config.yaml
n_head: 2
vocab_size: 25164
activation: "gelu"
bias: "none"
parallel_block: false
extras: ["capped logits"]
init_std_qkv: 0.0255
init_std_down: 0.0
lr_head: 0.00898
schedule: "wsd"
final_lr_fraction: 0.1
seq_len: 1024
Each number is 500 + 50 x the weight over its row's rms, rounded and kept within 0 to 999. Layers, rows and columns count from 0. Numbers have three digits each. The size before them is the row's rms in percent of the matrix's.

# layer 2 MLP up, 768x384, rms 0.0679, rows 134-274, columns 288-335
102:542536529520484462528526492398643556458418498521454469437437506473549490509617476528528574497522615551556472524475498562530554495484559432472518
095:509439396444463491585490466516501436502517506424487418587459520469572462466345491539505616547512505497520505477552589564428451522533520494542471
102:543526464540554581526554532479504492477504500549536565572517430460625429546533482392581531524504515492465408499600511482498587519594489498517460
103:559502457528659553413479617500560508518477559531526501480476499510518506508529516482542479495483507576377448457473559503508480503488531532445499
091:476474506519588521484496526429566481424516639491561538428425552512495621476572527556501448498551510536497493577531548499481496606378541444466523
079:543503521513444464492604414466536462512518516459505482440539538540505457468491501454420493463496498526522549470446529568482472374508524601527432
091:506513509419468557538531512573475534604422504550526501491530402494462472532529540497497524560385525543499545449521581528531558488406493473527476
098:487481584508583516526516463551490512564509529497438546475482515489522567453480462519426517553461514520456458597451423547498385446491474465471418
116:464536556453455479561455438395439475554474508597464533478496461535506563467442516461493473462459494506527468475585461562478554436530543514583471
104:452484518420570536528516471546483524540625476478442436473526466403537504522480516501465549594525502529389442462536477533427573523492466466451467
097:430475489526514572515499543454546496505510481469487548620565573514626488474474483515530558515469518401503466581549554477402612495498567555572521
103:539557392525542487453529473406561477484570537445569531449502427509480444460495454517563538590533419436531477483454487520518580518549553487526495
100:525477546588536615597439521372470497522548471573360570465451525590530483472540473446442483503512459602493514500456482455474471469461494408419445
106:432455539437630491532543488584420493534487496520480571441450461541442460570490483521518431482508457443545495517501454441484441431533411529509487
108:566596432454558461445476576568530480464602503527550508494482567514552454444544494533453452576503514405446437527489473583519537417525509525545438
105:538532496540507448497526558444485359495498631549468561503511493562481438516561523526490460482525385607459514502509583450472502483543512490445613
107:521500510539420531552408508487510533537551510434484534542530439406485360543435460490546432483467538422421451448487411478550477539467613502579443
116:427486581382568531509477504600509507519527533503481500481505604475598502547507535457569493578407460514467532580460442504509642510455370433450527
099:467464532415466493468514546526472601427450424548463458416491433418447586442538552492437563470545533469456520480497485562437575460530502491547473
092:452508469538567574460460516532613481471504516489511486451472487522553404511484445522474420494507577541552530471549517458550495523524429536504536
103:513516514563568459509481488422520471537494537493464505501484501452497498502602495556454550517510532478422519489483503504462494461540459513505477
109:545496494485516497545538406510471542542415479517507552430581518563487543434446467527475588563473519492446501530499519532570502595432498519476614
080:517558509475483458538506466479471572546498422537543487453490508504439484583598550405522480533471521385506480445496475500569541439450530563504444
089:629490568453493497445507571502522501580476501530424585375551459549491481475554504554462488483482581544450541592530476501529477501511563485488575
103:477473481530486539543488537536563573442591419497434499426498495550507613508539599452531415520495536507434467541524457523516526555557590487419445
088:435555504510339451462455541462440503552457539389562537534431443511475573558561516562513430593556515566545616461487580465463453545529482568589571
100:477499438465589453527425559504522538373393521543536459433496508467426397482461496481510567483444492551574522523511458429413528487420473505493561
106:459539510544544475492508398589483587510533484445518496459562480481458630559520497576523616487507446522492530444525529513539508489478591611478546
099:579474571583483529480540442524667512593522508420485541520538486520534456472488638496398439480546500431537477560425580535540490491539451447420503
105:544532485526488581550519521461574546528486532510461495559474478549429521534554566578497439466547517512496500546526532411556556570459551477530475
099:457463490459462533496413488536553515460492402490482478375484486460397483463445484508489515483500503547452504461550450512498617496453552493532482
097:535563498575529538480559652495519531681499448454547488613548563614514582453539537507502408452468525599507392509487576512545556425565513436598470
089:523483493485432506492532497415537549550525504537438555578540506584485496470509506535474463536512580477518558492403502511487489490540429425551458
075:514508589547489547479513429558526515444520439467556514548543458611471517431534485469533450453538495486554473467435531514518460386464525488420509
102:570556471413601542452492470420477539466494529406503464517533477417452549473455482515440498528442439500456450490502466446389381513500490596489585
101:518504457506513549448458519489513495480481593579461495448465550442409494452549483563497504478498466535533454473551567513524510531454478515496539
086:482489454463577571526489437569523564431573568521555552552552488503521456442504440449457545553476515577486442486464422518487447469448452523470581
099:444362483514442591475566555463531487575558430412427485515509509500515586449568527473545508495514469576437470478546492477506435572529501466632422
105:516555576436460599562439574575463522596434556500433511580590439511553519514407454503516556560479574632469508528420495557491551521387455475452491
094:426560479509493529499448546518528466503514448515514534598504502527557467523473485468541466454524455596455462515533445521597567527506506434476570
132:470478463488544442487538477545464561426472512565500631536466495490511538580534422527530501458384498455514498535523495527496494438470429582451569
106:466567518495522495602525468523478462503530539500443461522482467447508501586475506476394507541504489586534459420458489611480480530507496567496543
105:492523511610568520534466476452516443412489544542516513522447490477415567541560501501479531483496458575532393525468435407524482527421481474420539
101:603550512564466542556468527412553464530536458499476497502513400499483538561616569507550500457517435492506433435513491501486537546349409484393446
097:547554462493485514552490502503438519550520410450504530431507516522543477478419504422550398614512440448434455494472572515559608512486509535370429
102:565510572484481522520439520468506444527632500438564523587443471469577506491455560532470498515563482540516521497520417538468473587556499421451481
106:502460461562478531457495566535529494426518429428466529522485473475515535521468538487484459486404520466422516458496506502583467426571571565531528
105:598510441512575519426469542532454447483485488460543581495491549514542479539496463496421470448433575421541455564502517495523460499509579490504490
099:542559442514535505564558542443545514492527505528427462496537476464492538519577471530427536494615572470524563468456553503480484549566539525453571
093:513483543543623524529449498380534474471447511543425528568530515465441570475463523545454542499493542552394468525440557518459425468527533519406557
101:547562536464491548526512515542554552497508433517451551557508533483504545484472497539461429420463469590593546470430429557590482570431460616464467
097:487640609430545536475562497483489499548484585568517468510546506474489412431472556422479574514454453415549543557498433553479587478484518479498454
101:499473561459513476487489533480413486568528472469521397376512523496561489583407415537490583557399549521497571595562432552344478499593521550483485
104:568504480572525382495433523478548520507374514447456514482536465542467460422516517456505573470503620416522543458496512526583563559489512545580536
094:538581438503435503466561507491537567587520433499477537552550555541471375479489553521524562478531450489506596418487505502602503554422563451471469
086:539505578520529516548503518487486466509450478392492467519489440507587500542576543494492484553515495424516436480522576452408556524513551508531490
109:542420519494547556574428438481465536472576505443470459412514482447549388580468471501438531469440525466430445505524483412484501457453472554404514
094:468471486449526496422475485579484512472520488548481536503515440425469563539567532493472585582473490468516447430481485412623480490557492525510507
105:454481565575501506448544418494479464443443470461463525549425493448414400560413486518526517477522532469482544575494508561582633422524497490596582
080:503401460511534480485515444558577515459474448569430488570506488540546423496541491492514578520442528502502612505526514492556525489473570486545483
080:580492546459496496538484450506564533455640493511465564496474487614437598479550537523427505455565507511499539490453530536448422451581479495518541
099:478559514506424547440455491504559523543451474561483525464502463503504539478515542526508428520445490531504552510452499415500492504502437487498487
105:556489600415396497455561470517487468435376490485501444452477466509462577415547618471525516473543482568512459501486588510476493527423484497586434
148:439600513487460446577444432417407445486491469548558463473492417523523582484496552430460500438441536434589518509525519555563558504518474512559442
104:459541633582559519514492427601484468503468513512550464494469562461500518596442512444574433600449536499466544452492359624437569564423470568465438
115:428497574375515456455400514540598568420459505474420562453470462466505567498483562548557469565469401494489542515513482503571552507470523492518515
093:548486455467453498542494514490515480575523596519482585612438503496562376454520508535473448532676467557496431460583535490445466572548443349579574
109:440496587564420409535421500538499523522594430524477511502539430472496513465583493395497514415525502541476487485517489530544510488565480571490546
086:516456456525494392482530559551539559512482512431379527539431482616429499474619512489557536481540495442509507381408501458544477398490458437459538
101:562578505496481392496555458465511619528529460441466438506459490558591546543550473478458517471562445561485452468399477568571491527416497478448439
101:467529533576507580468417592540530445460549652506407552486421516607466445457513478504627498498468494515559636501516567535553543460541564475439532
100:570465478522520511535502477469477536534478442511453514554509586361548464447478416532428582520489555553425496468513422402464463558474555583544405
109:512535438371473483579475536523497587526522542432556462491411482490530560509548543446674528542518493508517499501439465553623678553538579409509448
101:419473515488493573460556472522438555505419485601502441640466465428448463495470575416503479485543526549537452334488475551432509442459537562510556
105:571434560495590486575483445514551511401644512587478574382464464455481449526521487460395502532509533491459598490510538516519506505489552517476551
099:487419495401544489452504478466474598473426452438462538555490451497538495445472461532511454564578512470508466530600521409496508476433461522435520
085:430519575551493420554506489446532496493493441437485529450525524434563555549577473517581547527500554516515521545522536525500462474484457468542468
094:488492541592488553564626447633537512537519432507443475512465491554482500537549426459557477512425457427420502486534580484469476451406496581586373
127:465492513491508514501496530471460506445489515448533496546500528438504439406511522553552442516380512499479452560500383475486518489452406477463565
101:563492567421499468369496501485534491452489544476481592486563476493585586541517562486473512443498503508489478431481512473547494539504505589483502
097:446528560491569481567418439449474437385497496555498507482436441470524602497436527388450555474475575475456488514504472535463567531491478590474569
065:541534510429475586443549471467563469486474504541499549545467475604489440458441495520554453463443647505533510534523496441563527489569530527406503
096:516463466518562463539470500517489432440495521465462570511396467511582555446531538528467547474569508573572477584522501474474470535540519522561522
104:537525447463421427621511493503462501437487496424526446476467486598433490555501562418514447442470436543446500489498586430478491432467502457490426
115:370480441478476520456518504520515534581469512520557454520454529475507466477458511449518579567489415481478545481448496508495599456485568553578556
095:456414617516500482473570574427574503402572445521484539590428480501481540484572530516539518532564402555545483509462452535457483446500492493628453
074:440447395477430492509483535530498508492505475469504487470440570566500522446516504489590510483512436469476444468533437394513578461556619482598501
124:514454466480567470482485372562475554497454540534525531544536516528516456595435520428461506512569465500563558456474466550460606539429571511494576
104:535492542454468512596502488497548574510562540465546472430606532497469524534551465509524546469530412515559538451501397495562476540424491504531480
107:541591533552489533512413484487492514472485497525548446532526528494501607618523476469438564516504450510399546552475508549449547577477524524516567
100:506533504533517617562550459461410568474470489504537412537457518509542470532469555454440422547564524427477430519496483488461504513566393547516410
101:501584574564463427547439488471537508539450515383512547474456467498463442483514519385550445566503513491456540524434516511486470494490489595506487
104:454417455473509466419589563494533585409609563555483545475490589584486484532494417474507560508540524511403467560554482431615426456441597509472480
105:511558494554413457575556530523506533521403463416501545500447541540546500430478514517378414490549543498602523493510589423543519493585529517554543
094:456438502497495548575462437469544566459469545538435513489462454462491535532442538553472511508511591536430610563484502508523455431456481553564547
111:522500505436506427493518453509539494481531427514547537438445486451588521591514500444512457448475414524468403498509428446436505547473432440443411
087:550575565469477537507438480550476498499518435515434465502547553499493393464517454416535536595478477467508484468496524530529477483576451547516512
105:524389519528479493554520548597507534510539431461427582503396445511410563548525516562439499377477632490504547478444427519519499389471468549486488
096:526491499440390529481428447476389527501506546534489445472479464495516505445437465562518462454508449449448552544550455456473558536465484522564425
097:540433497510421570464510509570493567462524561476479515475491584530501467420434540535420553513521484426532507473488460521436548488529481579494579
097:557446471463520405483538330486559470501494492517479466490456451537603504438473438506557554510464469549473638497553539504522530458524622506564526
120:548457527507521381487533499584493535506463538502497507448528498565526517495507443453529470514520403571440560582427488474566539477458497503524496
101:461529540572480456450561463419584509482482482409499438420510433573387514569485600427559548451420544586507555549478467485583541519500494541537487
100:550520498448538502519419533549521432530630473493563435450462490470467513593500472471520524487480488475411481478457421488475469483513543488454593
089:464507429489608393502484476487437594451497504452446526435475482421552479441515554535412490496507474525448465578524427499432464542474503526446525
094:495493489525520426479521512510513549468538493419565500496608548507587541550453510513554477479482492589492544544504551441517511581542456500407505
123:481484489479503493508513455496508652482477435500458506460360553438525466522491446548530551612538570539409524462519407483605503503427500531424448
105:447482537475493454572471508503509473466577544526452549397379448525424420587591461530545532540522515597402572483532475530512449489438544534484592
109:448551564647472511509502445519459484529501469455600520532475440567460442552568435494530561484604460576521519421550474525437547469497472511491424
102:412497549473535470405483507506508457500555545522466450574465520576549611515450462509436474479550518583529482524440402464422488523526462535475534
104:452501509476573438395459595527490432561530425406482527483452487459534530492596528461469567593503476445518493483504485567512420414600526483489547
105:625440478442472698590467478451562477437531501518584487561575491522516441457450483511499513458479522498432583458561407453473490466449627478513527
099:545476491571468528469527410479624434435562490478520556475491478460465521494473491517551528451457505512454532554485407437445507487515527485471492
097:449571559401513546440546497521578480501455649528514493501519485412527472505458478422517494498499532453541548422494510579556428578546594379551604
113:431439518480440392517403565422575450491455499482540465519479528431542487498586565451581447558435474507635527439546437570464516434640571513498452
107:490485444513557500363554417551532428600495522513522515495468498432503470478487492505525574430467583538433522488610499408431525455470536574524501
109:536520498544443510546497457470544444426467478456414430446565552457581502493398477477493544468542618520453487523505494551466573455460478440448501
106:492638554503415503548411539470418518581483433530436471427511454503379603500408510502573555446410506393555584410522585585587570566565457509440520
101:513533513556468523448440466432512506458525467434465549559511503514378494540520468459465490411484454572473441474452577465486465450461439456488496
077:514632503442465426535517525482498444473596467519479557448477515572465568525520539551550429429428479476446568521590560556518555524507499546499543
099:501532515525480457466494498524519470478495511541469463482439447476522509466465563413480488462524411536520397512563488491426505456505584435503544
102:539516474528431470581394510472476557435526563468447508526578588475429458431459569537459520613543473509509493529544539507574570475527478406565592
097:460525514436518512577525425469566369458473422590529417496453472505485544548521555520498515422463466575468565454488524581461530487528533503451509
084:516552554517541490607494463517444416453523499460505619507537531491552499419505488537453474566574484527429388513540444507485576451569425433603553
099:469475592488633556530514444510493415461471448564522615527411457411533471459476434525477580495550555569478530408475457480552615496519504478473578
103:516469551490586498434589519488570495504512492463543433476453513496497424495556607481508551594560537444481577540505487465559497569471546450469516
100:456508520413542523520464406433540494492534524509487526500456529468565505540556565555588471512532428612496458569504440488449562517482521460425540
072:486471435408475541533515557536388533560490540459498542552463480432390413428459456517550491487529507485571420424493473419471469512560464553501487
094:484522603486492462502550538455450543416570455539533405576507489540484551448491516484553441519591423530454444566428414501443475445561463532500655
093:454464480462485490491465455546541494549501412563524504565485546518432445533467351541458525529475486481579481511474490458492445610566520602436482
108:575502572509504462444498457474433472513471475490475517495538492508556455496563415456485512492554454521525475557422411519533419372473473517467522
095:537482546507452496514416572562471443540606434522434600531467475554556403525543442447550491491423486541555480438547518516573496463593526572510582
102:449508500525524559551464470499473577531526513469498403371439559516521519481460424590538527523545491487515598449552542546467536514501544523541457
092:534527455535464559455428504481493477477529532524526429440501503443474490454465578480508521499492555455373503498501533497553496489495598463509418
093:510571578588438501466599605428505480472374514486387535431505483530515537432623470447471545460516502465443503526482509449592455477525490499459455
092:490505572468522532422447426527540490539501493498497522528413526490459572475436499501500569499429583507330456513527444515488445561554506518469518
106:459579549573547448529552468457517522524509505502380567547581525590430510488493478566411509444533519512485531623425562505490334509437448645501553
117:455412506457480515526494485468530463448489506543449502410475524553500477518533436458482392489568415541581490573526544526388529467505456421558477
090:397535469505511439557549498503599356452599477377471561395500553520383503507584583487491531498421484535477513532550505442517427494459475457469419
106:537620567484557537485585506502524400441379478455432480443559462455567515519507501547480477496460562531492463532492434555525389493533403588494423
085:555542521498549493504487468512434479523476450502623554571493472476520586519496527417553489450494532556488466457484469466513583438519630484429536
# layer 2 MLP down (transposed), 768x384, rms 0.0646, rows 134-274, columns 288-335
116:476457470432493507457502517530436453522625500480526575577567465440529504507435512482456484548551434504392470546482472410483476484503451501528499
104:429557650486536577445466538509542520479544539526480591381563486514493515487570524454520441526477433555440566544485443486569538494491525522490512
111:583510557559557536465528412464539484569518480514437465545577472436570533516469509437500535458480513476501488496533536572464536487616436461424469
095:443475490473321455571486383499514486382589404491452506536443493500459469527467541498429556501505475415539553512490465508497498433474475503534489
080:552612472455434500548510517522435502558507425560518477548541466498519442430436463448490518575497497452508486481480498427472506408592516462578531
075:488491553486575573558453570530484602433414452546441596599437471473487530459534572609600546505500556479557519546522431469456520516448516520513531
088:497404481577518450524485562504530488468635473429462628523536515491469484471542488443477536507605487515451478513451483384533487440549486496496505
090:486471499530446471566476504478543478386533498572558532464513482448499369541555499586556508452504456480476484454548486462461540526468514512521601
108:528549470608524526442565583635518556475494521423561456553554522483480523554521430433502515427499478481498504501429471416471490615474420454424528
106:516483424611430504485527503432515491455439510498514559522413446506538467460499451455558436336440600448564490572475460519506410462481577509540486
090:547510543504438443507483490575473559460476494569531466453445371505441513490453581435471441490527494624522562465463464496520403478487360450450487
104:522434541500428486519503589562480579563465506511444505542502548511521448543442532499483453409480555591470506476570517517528468470461384470439493
090:540588453467484394469537506530530488504430572471602465504537422449529515556427497502502537517516494404547445530471523518545456483543554576546540
095:503491437550474460560492488485565453487530549481484556557522485482534501530517511374501596515386527545469447535450485502526509560420516522483451
110:483380547514502516558609393452504558537515479441514504568440504504516572571486522460480510419485499574530543447524493420523476513495512464474588
093:521433569452496555496538499549575579523585428561508445508471502427532599457508506516491557477529623419498468457469374532540459542461456520463535
103:459461465470569383433583530441511443496532524535437449460479538530548625445537512476474480526553456593558514527451593548454575438516396476451556
127:541573382586478464510541497381434542464473439493523502442485359477428521454453377550487473425560508520539455472509504424615379462558604633488458
111:570451579536554538584468509474501426545570578427473527534455546541501521591482450471522464477430476619541495507464523415585428598455565530388491
093:554409495454408440541502480549389566516517430507582503552536515504506526396491600437555582543446495492502465508509426539510543550511587495519443
109:460442486438403546568462611528549489464527536531578538440583517439532593471500567510456480496537444440548494543484530436522573463549496527486510
107:530565486556470479464485484527484482463576439511495500415507487424455487558459547488518450464524460533496586527492491554413535425528469420416447
081:448495527483574477459521464460582482519498641449497529478469442490558503466441432479522509412514490463517523532455522496569518512607450492576657
086:427508493483502479512493399526501463433525536488540455597457503453417525555483524395493546502499426465532506407510568502476511567463409524478414
095:491473453457490441514486476412542439464418513495535534564499511438534380504472525593472559450447531496573546420479465469513481429512467507619477
091:510537597510523496530456520420539516476440445517514442499529441489583521625505505436524598436548498431538505515501524459452486497479540483439479
090:503556505501418546490676487450466448596569425422520536533520401515561622465558411422410421449501494379468459504459509544507523475552577489526449
098:523455487414485472417434519453575443462514551541550472524525517523534485549497501376430480413421494463491460471446420527439486528483501380464538
087:467526475515551492479410528452341493422508469530491536502459600502413511509497391454590570473395503554453509423547480473458511543452519591566510
101:509449472509486494408499555550477458533526474504531497426598464456512423488451430523523539525491462510472526440415446547443373419536451431501544
094:504480491497542485521586583523515500511542499563544520567487548601568522447563530442429489452595488474508562613507512581448428538542428429461504
104:521551469379416516434461422570538449469526575557476455362462456424471475540441539490507538585515493376555528516437479451511415637473540560365441
107:449475649528555451475502539532454505497442539489538452547406497507475565445520490559506535462488441504490463519538545521533513454507513541457553
070:532453453449490494457499496406484492483549516489536511486534524444507466599527469611478479537415423530477506567564400582560456484506427449616509
098:402485541585436486502462549533460515477550472524495474542477467550566493524558516465566539477510537561511554489491550459633581480528453442497466
096:467435477496483500479502534506506505472519351460431504523513523561501510495495583442519534579503434464457555448447442478468499430448573562508523
107:445507535609442468479518477532414413499483452460456488517417480416413503459517504497507500473473413429473478532508554443493553535542490505387533
099:505574519541556447505475435530441422503480498623528524489591538467511464459527476516488530497458528425513573436487496523583528490429413458382512
103:453479470504621433426539370435495501437530437574494451399502548500438509541553487414474422451435530391492495516557484515518440555568541521582532
106:518514483464464492487506439449551565476520540516472403408577488569438535497436488527422471606572541408400571533603504558389482471546539511431472
156:570522458522498563523427461524452467560464484453497485420577536447399475503501440541434560430407623435466524451483607461481474490471485532360492
104:513495561466493548422452565476487595495453457518538532491452459581524521482524512463521483481438504463461539576508507441504492510474444428552490
092:496456495507493500436590555492417521533500475488539412464533458463570510424461588458527464450463608489372572457525546467482450458523529503497449
095:416448523429545517520526406576436504496519557512584506448425582472544504493436426522445476490450584530434516548515534480496426463546579525594601
092:526519516506513511520518531522526523468464580529501522569446538500463561514575517655501663426482458516474539595509416472514459482517551460640569
103:503460533504525515443479501484497503489449509539517484471511523504451459516515418510495554457403511487582475431478565471533537446542533499515531
100:571532604476537538452485387454512540526488546560473471448499546577527443502543447444526507512593421515533480525437570523443510592443418506583455
103:450494538535490524564490508426527482463619476545499447524509489462485532470509512484567529553559457557441563448557486528492497467484406491410526
098:436420505505527585490491439576414497485483561491565584524519552491526479559524441449524506493400501539564466483467468541582454481442499543480468
089:512485457496394458482501550626518567481489509458563508534487498473561452454510541398528443533575524540594564478584412452482605548484437441533455
091:399461496482470460506550473445437461473480547511584508388495463507504508488586504418486550557524502432504468557602561495464478479532553468585492
111:508475571453581493413462565437500499494443538509549546471574436517492500406479431447439439538509436511483555472544530586470509538488547555465522
111:520399503511471450461537399629466552379457555468476527543495514453421506372540515436543526558492580427492531448520517487534511547440507535465540
096:420547521452440594542520534449449505442555437542613567551528480446525601571517458597498448520501458539466502512523513443495415455564448480427468
100:426445549485590504492429527494543462434529522512483459406479405476433646516505498505442512568507493493492445617527468458404499511624432584508489
097:509465517624466482443487481566450401535527640445443520414547485413428537508456591447491474469491439459479531511479488557572382478513446495410445
105:491588450417495399462479526492544490518476523557489494538499490515423538464486521498565463457483502570457635481558575583500544498539588484596507
103:539481521606511516520585541504445432533510504415540469536534435425527464388536499523596444411551510447504478604562539486441491531479535537444494
099:574538547463535517477519579524558472563568545525546506417543469560573568499594493481494530544447443450517490420491474428396464536458465550417438
083:482608484496491442490561583450432488497523516443443498448460555553438513579492587518504492418562501581517456465512470491504446463523407547502550
089:491520492565527608461520559531456587499468466488459367587571503440365439409467499394549556443500485478483469377570474487451566556500566460447469
108:441473521581577458514526468480521464433507514539523448631500541462464420515517500546490503494535524598500466489432477576459507498520526526483481
100:447549404582581453592443465488504586519617435517558454504509469436561477590488423489456413552472586445456508551559501424495538502617513498397483
168:488498506474494496566511493482394466516385468586507450431470491492536559422495577517460513456485566506553610407504487534543577521519492574488561
094:548551449481464572466559542481456560459550571488443547525487434547463517412540545491459538376502501566538441549511647443445504552561510434530579
114:469464475531462499534609513527451372562617481478572488547543546508471447472512493470502587422538536544475484538446485479442515504518530456485476
100:465587528468483516530454519531485477494449446508496441523533577551359537471513472532498563461371444475530540425395549602553504448485514586462524
104:543501472490522561488567594568419436489521547499481499515546508506541587518528450515525525474560525516543456469498491500482531496541453491483470
091:488551542498446563474515457504526416454550496518560474410575547481581533457476455500406447500510386536459500529570542581471502488483552442522525
099:494448458408553531539501478541520386548505507576561600438526524443419475500488553526539558537500478511518510597588572533445471440562499508432590
098:481504421492548390603594436465508487513409416517587474441479495459550634567510490489438491449476505475432357449453468442439470512412473393495460
093:388525543452488477465503509529487441466545563503501593398506426618487543521497543471563489509527525452581565553440551575516559458433378505508623
110:543500499572449432445518485482436479471481508530440518537516540448571646475401512587386507486497453508314488532511541519365502456523566507522561
113:501468497530462427491459533413464521580536488471441485453490504488503663500540493573442487463438518466503438525501527429505516497442400459521451
106:407537475487420534450451509531471497490376515520556476530515501552573587459478540456558534456491512453495380518456477492471545493422535459488473
096:533572478548452540509583495551513413492574545544440467460521510553447536529530593504509502491415535551504546451373483584460508514480483467549455
070:493468428467518553424417534526528442489444456508513454515504455497396470492488523561447488472472468520529499440496429497500529520559512558423558
099:457466488450491438453400504349500470487516535428514510440509474447514505476435587542503495498585529595506556531484436566520537504577485412416630
129:502484474425520444505556487364528526508416516603492530506435550580569495493502486480498533466549508496519577471573473575561448414424616475592429
102:469426484502534526575453413525450535522527438549546458486512494498461508518454462530553439570565478453407509515453450496545547538551504399487515
090:502511516487492465430588427524474575550513499445545470483593432464498464493564421513590438481453449513459522468420502496556523480533568407486514
075:528469474545484434442449495445415451507505402501493465499530544463538578603543497541426537542550437568469512514559513530421473485462507466487545
102:485536418512380548518521477485514525582559415522505508520514500529529458514475477474547498582546465465491468404501548519501556503416491489585455
127:549471427569482569519443511444446433456513546493525513481515500380470529488537435509570399440477528519517516491468460554489550469464471494519476
113:600571540542526486500540498430518501426492534496424457518454585587384528500573537483578460487464572577533422479595573463529490561545472452489427
131:560516445498554562454446528461540451584553481503530533375502496444473514416555427536438435486478584470449619401481561447509451598598549468421527
074:453509490496490548475536504467445468567427478509535425507522417535504458513454540460467472566468497450568579503457546539527410481479419564545494
121:567561485489580464462480577469510500587538505474518461490595502547433550570534438555581500492513503514474496460476544545506511574585490431512495
124:551486578537541570585468492482575464469589561490531529505531497507423557564597494472508500518536465473611537423535409538495525553495569451423416
100:464426518489442483480520482524480531544549500520475550559486527489499417391537549501591500490489422546510411469550495440527552402542489449517415
102:479442509475594380430389522524493527488480453496414483464502589432454513457546504537549491490480595521545614432510541543544508397492559508495617
113:493507492519498540424518449478498447463509426527500509569492566548531567469406473538454525509556484466492528477538376498595488582520474492419504
103:513521546519481495517421435489446488519435477457501498493515420462538532490449589471473445576441444491584506448470550578500572520551391501552530
100:482501529488547527484540483455584558517488465514529486493500516603421501508469544413548567493390528427477518464451472571467501485438470513479477
096:494542483540481565459556527557518405519551445456494586512471502573441500507581425409543533506458422482562431480557487546444498544584452484463455
102:472554453518502536529441482508494501478523545503479493598585492526473588478456427495509549615577514510589524475525451504570526560498519530504547
096:454487461448465492449487627449486475524533472547503534553518541536402440546502455557492529477505516490448611533455446458462486450510434437478472
096:523601496481469456482458455433499508528445491492488436541622573441577425493523505461554487503499478469498482444544573528490547495526493485447506
109:448414563578586516466553513534613567519562413506487588509545549519471528512540581499448523547464617487530427493477545535582484493597489469486559
077:503545465502499471475492469478559412452455503583470471490494477478470488526526462504466465511484577581433490530477512524474447476409499378580499
089:403591588554491563521430618481468536470569536490571579497567589430384520540508494535500430470540500450451410497479432495520518538507440473445487
123:458455553490460597529424503490537485516552475478481579503473453391434485574517519451495539440421474527450456588444406521450514487484466368506482
099:522487459418499459561430472528428481451496510602488548553519501463602542480456504616462448510569486439527394467513519522479466447441531515466555
098:486380533590524469429572475516489565464418549581434496561458570616526560441372505578487442468508493490597536533523552526444558545486426462587396
087:537498581480496648493508463509528491533504423545588510578455451484541605582575415500545513582468530462469455498481535500555484460471409501513530
097:540486481489477598524506494531543467544487442562441511442378491519431428469591511545487515537505476461482475498494472584465524468463620453522496
128:491448383436442557410442507454485433425587452594516451478481467438526533463566595449478597472448626596531391484478546429502523563435450478514477
102:474538543523450499494500509543427631607411445419588504477553497473593512522496534485438427444461491381542459492483536513515501471559491467526476
100:543511472402558495510518528534524494497442475594366532472508539497490515482406468431520366492506570458514500509536613455658532431526428536520479
119:538557434553509487514490535471504486480420522336526504497406524439453414454519574509491451470587459524438436570492578460486470530513491455502426
107:505431530571413531519497473485485556444523581578511532553561435478542525539505488540481445468486545566464429513480513494398585552409529456520596
098:372486549562578341412527540519427528525512478489367551450441528443495490475557541531549478497516531442497453520436596521507502545524416534506508
089:529508508446538511539447500519408525603482509537521448596512567554565474490544506486426437563509552536540504426535610543502501577480484564574467
098:485423442560530411484461431479536496501531434430511516546411580533420490484552555533443489479565468519471452541479522403387663436466410500421463
121:513513432474555384495539508470574568555520522544476555489518505490474544485441486565475453494458499566441586493495467555520577495540545541594530
099:493498564464506486548456531507480515440504471432439466545503540548475509441485468493449521526540468436522466527429457664510516509514556399477510
101:456507488481576507528460479436404539535579461548539548576482470485426473500583539535514495558470437465538480524432503458517479505440472606569486
096:538524469546614460642499437481489525478487505538562499552571499508605480487563584413408570451542556496539439503442472557540544449512531514513554
094:527455561487544516595571558534388511456483522595506478401516454474466467497502541555567562600507511411469557498495426570482492491490572568516515
072:482462494551524524405516535485485500533423498487540436537480487458492551541427505479492557526585420537574436427448489538451395580518484491538401
108:543470500528569571490468419433473466537516492429515470467555561483465481514482454575550527579513550484520585473414585495589463505491504599443489
105:484444527483602597421586458528501498611458446531559463456444406520516515475497462451506478448541525401498467436431536524515493543417486523449407
099:582491491507473516392536474525410605508555553509438558458540495536562467406498437441531472518562539443541435539503502428484532547483552470553438
078:461505455475505495500488542555510524473497517510529518453487476483443471524492450429562494594503549422547545500596601518585584492429474461489499
101:551526377429361460397503576496539582485520556515487492507575538570429576466512525459461467537492510427535520576563576514440487571445454481488442
112:477546410516418512560464479530428446467493488517451531519525431467512610474543401535546452400457487551496448473499507540479594437518442548489537
092:526487534539569427548486533605401504520406447478620466496467374456499589472504541474442549496461531494469522418481614475502566484458507478537471
078:502477563503539484508536480455530514503498442552476454434580532497562507574528519541458494560500445519468557632548477605518509486454554474532568
103:517465499527539581522478541447649418531464570479495487444522511458482504502533534514456527416522517501499587475570583487502543538462555397522390
093:507448540544578565614542492443451468468530520494545524541493502405548486492487560445531457508452512562493470510466504549563550510418416413448514
111:437486437595596513566518508556598545505526581500481483490446511534487506474506506498494410479445506515490494455604541462456575563556535453486455
099:475549495546499487512497532431517547412495507497562442534499530494435572525526530505478527549611463468467491500517519561515486520466413520603549
120:458466402525535424447603590441432448389471488481417468510488407456469415465556531486574477538472513482450456461522483423544480453470491509584460
089:472543493473569447501478482457486520438442493485488556541480535559518537525593475517489450488487426524577507545525438543496587489526441505524551
100:471461427515485547487382388549557490560592478557566508524542522471430507507398560579540454519507551567582489493493498554396516561481467523482431
086:479494503539522439535523511503437477436510494549464506404605478442534461474519563558545500405582501485491518506455532437478543461453584483505440
100:537466502476446546461455463580516485363468526499560456459443447412526487498473499396583456588449512511510552397532478491504619469472547419573449
117:536552499464495462408436496563479450517446515405563467550408617463474538397566519412470440487574507524477555426537523464447535515540554503393481
095:602559567537569506515448516455436617550466514585587436587446477494606517520507449450531464511601530584487444454439472575454545503545583476527577
094:440489470497445530560433476449487630496603544516540528539451602570462570493521456531515608511548506495464523495502532441483588490524575512410575
081:473445375525443516552465520557506503520418528441584500522558498489565369474532486537440483586485392561572498523580585515505379578532514477622549